config.yaml
hidden_act: "swiglu"
optimizer: "soap_variant"
train_tokens: 212600000
Each number is 128 + 24 x the weight over the matrix's rms, rounded and kept within 0 to 255. Layers, rows and columns count from 0.

# layer 14 MLP down (transposed), 512x192, rms 0.155, rows 308-338, columns 96-127
[[158 187 138 111 147 128 114 150 138 149 147 117  98 120  89 105 126 130 164 128 123 124 113 109 101 123  94 137 140 100 147 154]
 [139 159  85 149 117 110 116 123 102 148  95 130 111 157 132  87 106 110  87 110 120 134 133 129 169 162 149 159 115 165 109 114]
 [ 77  80 157 132 157  79 149 140 115 113 156 113 140 122 100 112 129 114 166 125  78 155 163 191 132 169  73 139 138  96 160 140]
 [111 113 133 109 140 178 150 135 132 132  86 175 100 174 118 190 102 105 162 126 108 154 108 159 120 127 116 139 112 148 147 134]
 [145 104 136 121 136  90 148 127 142 131 141 113 133 100 101 131 112 126 137 104 138 130 116 127 123 151 134 112 178 112 135 113]
 [ 82 187 135 119 135 112 113 118  96 163 153 127 134  85  87  80 146 119 119 134 155 105 107 104 133  99 123 134 154 159  77 144]
 [159 154 108 130 148 166 169 117 144 129 152 151 108 148 177 155 129 100 117 142 143 120 132 140 138  94 164 144 107  95  94 160]
 [112 169  95 129 129 150 111 112 122 163 163 127 142  86  91  87 122 120  53 118 128 125 100 133 151 100 101 124  85 162 108 126]
 [153 131 118 173 140 134 131 141 102 141 133  81 132 126 131 103 157 155 158  92 130 154  72 186 109 153 138 155 113 134 177 131]
 [ 91 129  94 136 158 126 134 159 162 121 156 128 150 138 153 120 140 151 153 143 128 175 155 114 123 111 142 166 172 124 144 145]
 [136 105 130 146 115 127 125 144  72 118 141 174 101 136 121 139 123 125 149 112 103 114  94 135 134 149 157 163 171  98 143 126]
 [120  65 156 115 152 117 108 141 102  99 121 151 109 109 109 108 103  97 111 160 162 136 127 164 158 109  83 143 122 142 165 137]
 [133  90 121 137 123 134 154 100 237 105 128  89 105 132 152  86 143 146 116 128 145  93 118 129 120 119 114 127 120 135 139  87]
 [145 106 149 124  73 107 158 102 103 117 150 104 155 145 120 141 124 144 159 112 140 115  97  86 140 135 148 179 113 116 126 142]
 [ 78 128 103  91 115 111 132 128 157 100 152 114 143 109 141 121 139 154 158 156 115 165 197 153  77 123 154  88 181 106 138 165]
 [ 99 138 148  67 112 129 149 115 124 111 111 154 129 140  93 105 146  85 108 101 184 124 160  85 145 145 145 160 131  78 149 132]
 [156 109 150 136 146 146 122  99 194 114 128  88 141 111 107 141 104 143 143 129 114 173 111 119  95 139 101 119 123  78 124 122]
 [130 151 113 105 126 175 149 116 161 165 151  75 134 131 148 108 121 119 183  87 120 108 160 118 144  77 150  83 133 157 129 112]
 [139 147 137 147  98 138 114 109  78  91 100  95 109 127 136 144 107 131 130 175 117 127 105 111 121 145 135 157 115 108 100 145]
 [168 115 133 161 142 158 132  66 146 110 133 168 137 120 127 142  73 127  89 132 104 104  98 124 132 114  98 119 131 131 149 115]
 [132 154 130  99 101 149  96 136 147 143 129 122 128 168 104 141 123 105  66 145 166 111 114 157 115 123 121 142 148 158 125 126]
 [128 128 137 139  86 175 121  65 117 146 106 140 143 123 158 140 133 128 184 160 131 135 122 177 127 136  80 129 122 111 152 163]
 [140 135 129  90 110 146 146 143 120 165 126 118 110 136 145 101 141 115 119 153 137 138 139 119 148 115 143 116 124 132 128 128]
 [174 160 135 131 165 141 157  66 181 121 141 108 143 113 125 138 101 168 131  91 123 128 103 158  82 117 136 140 152  93 137 135]
 [109 148 139 134 121 133 118  80 164  94 127 138 125 118 157 114 169 140 119 100 115  95  99 108 136 115 154 174 117  74 115 152]
 [ 96 125 128 135 117 135 125  99  97 133 111 152 176 144 125 113 140 103 116 100  86 171  84 109 136 140 125 114 131 130 137 163]
 [147 139 123 115 169 116 150 124 104 120 156 127 123 129 141 117 108 144  87 153 102 156 123 125 133 102 159 137 115 135 100 118]
 [ 97 150 109 136 133 150 102  86 131 116 115 103 139 106 168 150 125 156 110 127 123 155 163 116 122 101 131 107 142  96 130  94]
 [131 109 112 116 118 172  82 109 181  85 112 102 136 134 164 114 179 158 143 149 121 123 114 144 115 147 111 137 155 151 110 155]
 [ 89 167  94 126  99 104  89 124 128 113 101 158 108 114 129 121 157 142 120 125  93 145 113 165 108 104  72 139 122 137  96 143]
 [154 135 118 137 101 152  89 113 133 130 122 109 163 106  87 140 166 126 158 137 157  84 112 142 157 130 126 136 126 115 117 115]]
# layer 14 MLP gate, 512x192, rms 0.163, rows 309-339, columns 96-127
[[122 127 102 148  82  72 108 132  95 130 107 108 155  97 143 132 103  95 100 133  94 117 156 100 100 112 149 134  88 122 140  93]
 [118 125 130 134 134 138  78 146 135 114 111 133 125 125 164 115  73 124 155 113 101 105 196 140  82 115 141 103  92 107 136 128]
 [143 140 125 105 140 125 121 162 133 124 108 124 124 151 133 132 152 144 156 138 110 143 118 134 120 142 131 167 142 123 117 148]
 [138 136 139 128 177 105 113  96 136 163 153 197 135 116 166 110  94 145  88  84 114 102 163 114 134 154 116  84 132 131  83 143]
 [144  81 101 103 112  84  99 129 149  99 148 132 144 161 138 146 151 121 136 143  91 115 158 102 162 113 125 122 119 106 140 140]
 [147 105 130 136 129 126 102 139 137 123  95 130 126 121 152 122 113 147 126 196 154  86 197 101 150 162 105 115 131 114 137 197]
 [128 131 113  87 130 151 117 103 157 118 149 139  95 114 141  53  85 177 132 169 109 159 128  91 135 154 138 149 132 149 109 147]
 [155 128  97  95 118 169 170  97 117 117 112 129 124 124  94 111 121  95 110 146  90 162 149 102 122 145 106  96 116 132 129 149]
 [127 133 160 153 108 181 175 117 127 117 155 102  62 127 134 155 136 141 116 133  71 152  99 176 131 163 147 114 141 125 109 122]
 [125  58 123 158 135  93  96 109 136 100 154 115 104 130 142 123 108 113 157 155 110 136 110 114 177 133 116  96 126 133 123 126]
 [142 164 119 127 107 110 146  89 103 156 107 146  78 106 157 158  98 143  91  93 156 107 137 192  94 124  95 163 136 112 147 144]
 [139 163  89 134 164 158 154 131 129 114 119 130 138 191 120 126 151 153 139 145 166 140 115 140 116 145 102 112 139 139 145  93]
 [116 123 134 152 137 109 117 109 129  73 111 132 141 133 118 136 107 116 124 126 124 130 148 118 137 131 125 159 104 112 114 126]
 [131  97 106 134 121 127 125 156 140 133 168 127 142 144 102 136 120 159 142 151 166 100 183 106  75  99 129 118 127 140 121  90]
 [142  95 120 133 144 153 124 151  81 111 136 147 124 102 118 137  89 180 101  67 142 121 121 133 137 148 136 141 141 161 127 120]
 [117  88 124 122 100 150 121  91 149 144 136 107 107 194 109 152 102 127 120 166 123 125 123 101 102 141  98 127 116 115 110 106]
 [ 93 172 118 133  99  99 122 114 128  98 105  74 128 107 138 122 115 171 128 162 116 140 135 114 173 170 160 149 130 125 121 163]
 [125  92  94 135 158 128 120 117 120 132 120 125 130 141 110 102 132 117  96 141  99  89 105 154 157 110 101 169 135 150 164 104]
 [145 101 166 160 127 130 119 155 114 143 125 144 102 131 136 179  95 101 101 116 106  99 123 133 136 165 157 112 122 121 140 159]
 [120 163 117 134 134 110 153 119  91  96 112 135 142 121 174 142 104 131 117 128 164  73 159 177 124 156 170 126 171  74 139 117]
 [104 116 137 134 124 102 113  76 159 130 129 105  87 147 157 139 123 111 137 151 122  86 145 136  85  86 175 142 137  97 106 178]
 [150 122  97 134 156 149 129 105 110 160 139 149 113 135 144 123  97  98 129 160  97 103 102  65 122 130 131 156 136 139 136 160]
 [160 120 109 140 148 177 152 140 151 185 112 133 125 177 136 146 108 113 134 139 150  97 194 139 101 225 119 116 154 137 130 130]
 [132  98 137 125 129 116 141 118 176 127 139 100 152 142 106 103  72 141 127 146 143 114 163 144 115 146  98  96 142 128 148 123]
 [165 179 160 121 136 140 131 117 103 128 164 143 137 168  88 162 133 161  92 131  95 148  89 114 128 122 104 123 168 124 103 158]
 [171 155 144 154 173 130 131 125 155 105 119 146  92 111 138 112 135 135 117 118 147 144 137 135 137 137 147 121 150 140 112 153]
 [132 172 141 158 131 131  95 130 168 153 135  82  99 113 103 124  69 130 174 178 150 145  83 142 146 116  92 123 191 146 117 150]
 [114  91 131 144  71 150 124 130 165 163  97 152 115 129 158 149 116 167  88 185 119  95 168 131 110 163 147 140 145 132 140 128]
 [176  94 105 139 139 128 136 126 138 105 101 124 118 134 180 112 124 119 123 142 165 157 120 165 170 111 108 120 138 161 124 111]
 [144 115 156 123 126 122 138 111 133 154 122 109  93 135 115 119 134 110 112  85 133 173 124 110 127  97 131 132 125 148 129 132]
 [ 91 123 148 107 143 118 151  99  91 110 106 165 129 142  86 130 140 146 133 124 119  81 165 116 139 147 131 133 119  89 121 124]]
# layer 14 MLP up, 512x192, rms 0.157, rows 309-339, columns 96-127
[[135 160 166 151  91 132 127  93 104 143 144 162 138 116 135 102 126 136 131 135 129 105 116 121 132 107  82 183 143 134  83 135]
 [109 142 117 110 135 111 109 101 136 165  94 178 121 126 102  86 138  94  64 152 103 122 181 158 122 159 101 137 146 139 107 140]
 [115 112 130 164 165 164 133  99  91 143 146  88 123 113 142 124 111  91 123 128 149 107 145 123 107 165 132 118 114 137  67 126]
 [108 110 127 112 189 102  85 106 118  91 123 147 122 121 121 133 155 158 159 110 139 131 162 123 119  94 146 121 150 108 144 126]
 [152 125  73  65 131 154 132 137 144 108 115 105 136 135 165 124 110 124 112  74 135 127 165 108 147 148 151 118  76  93 170 157]
 [124 144 119 176 146 179 123 158 153 109  73 104 116 142 144  91 154 124 178 114 115 146  99 120 159  88 152 111 131  93 175 148]
 [126 120 130 143 142 103 145 132 147 141 123 145 130 121 131  50 128 168 108 126 104 120 132 132 106 159 137 138 159 147 117 123]
 [185 144 166 144 133  71 118  92 163 133 136 147  98 115 152 158 119 131 145 134 142 143  99 119 168 115 116 107 158 139 101  93]
 [127 122 108 114 164 173 117 164 131 101 122 141 140 116 127 145 159 159 131 160 122 104 148 141 101 111 164 151 131 111 121 124]
 [125 113 158 133 154 138 146 137 152 166 140 144 124 119 123 135 145  91 125 135 156 103 147  88 144 133 114 128 156 140 135  88]
 [148 105  80  80 130 105 100 107 109 133  82 123 132 126 114 137 103 110 108 108 140 131 110 116  97 160 124 145 102 138 140 129]
 [141 132  98 159  95 145 105 140 171 115 123 174 120 162 128 133 131 150 155 166 140 153 131 191 141 135 162 149 179 123 127 159]
 [ 79 125 138 171 142  94 156 148  90 108  90  94 138 145 168  88  97 127 171 128 187 125 134 109 177 140 134 144 123 160 165 101]
 [135 100 131  93 116 150 107  92 121 126 121 124 117 137 121 143 123 122 125  97  99 143 135 136 130  97 145 142 122  82 130 136]
 [ 87 126 161  99 115 113 109 140 117 118  73 148 139 152 129 149 162 101 138 130 148 131 137 115 108 152 117 136 136 125 149 134]
 [101 126 154 137 159  57 171 159 143 166  91 138 130 153 172 146 131 150 131 150 117 132 125 113 157 137 128 125 121  88 139 115]
 [115 178 146 140 127  96 116 126 115 180 147 134  84 181 114 157  95 100 116  93 121 119 134 154 136 107 142  98  97  95 134 121]
 [158  78  85 124 134 109 121 135  92 110 117 126 137 176 148 111 148  98 169 113 155 158 145 167 131 136 131  97  93 106 137 127]
 [141 124 159 154 107 137 112 142 220 137 137 105 130 116 143 168  81 134 121 141 182 132 112 145 151 116 123 144  62 159 112 137]
 [ 77 168 142  99 116 106 135 122 136 122 151 120 109 169 121  93 114 157 144 141 124 146 154 131 142 163 147 121 158 151 131  80]
 [ 95 103 109 125 122 154 136 104 182 152 126 130 148 117 136  83 141 117 165 133 151 114 138 131 115 126  91 109 126 119  95 159]
 [158 131 108 138 111 127  75 118 137 149 164 150  69 140 119 153 121 113 117 130 115 127 139 158 120 130 164 115 142 137 139 110]
 [168 127 125 114 141 144 126 147 161 110 120 113 171 141 123 133 147 144 152 111 115 132 153 114 111 148 144 168 112 134 156 133]
 [144 133 122  97 111 137 105 122 178  99 121 133 133  82 101 148 167  83 171 134 151 171 114 117 106 148 116 105 114  89 110 113]
 [146 117 153 126 138 144 121 143 159 144  96 162 141 125 134 113 106  91 106 118 132 161 125 139 118 125 116 134 142 101 154 102]
 [125 105 140 149 151 102 133 144 121  96  98 123 152 131 123  92 139 118 128 167 145 104 125 106 143 124 135 157 118 129 138  94]
 [ 67 108 154 145  95 103 150 145 119 104 145 159 157 135  96 127 117 139 126 105  90 117 126  99 146 131 108 158 104 105 116 138]
 [157 160 167 171  87 143 125 128 128 113 136 123 160 110  76 164 106 120 133 125 145 147 149 104 129 133 127 118 115 114 139  90]
 [137 163 115 117 118 118 127  80 155  80 100  76 122 105 147 105 136 135 118 147 128  90 106 129 199 144  94 138 148 177 139 144]
 [149 110  62 128 126 144 123 139 153 134 148  98  96  97  98  96 117 118  67 147 156 110  93 100 131  98 197 136 140 124 111 113]
 [112 122 159 164 102  98 119 135 135  73 114 141 114 109 151  87 152 175 112 106 150  86 117 156 119  87 140 129  90 175 160  76]]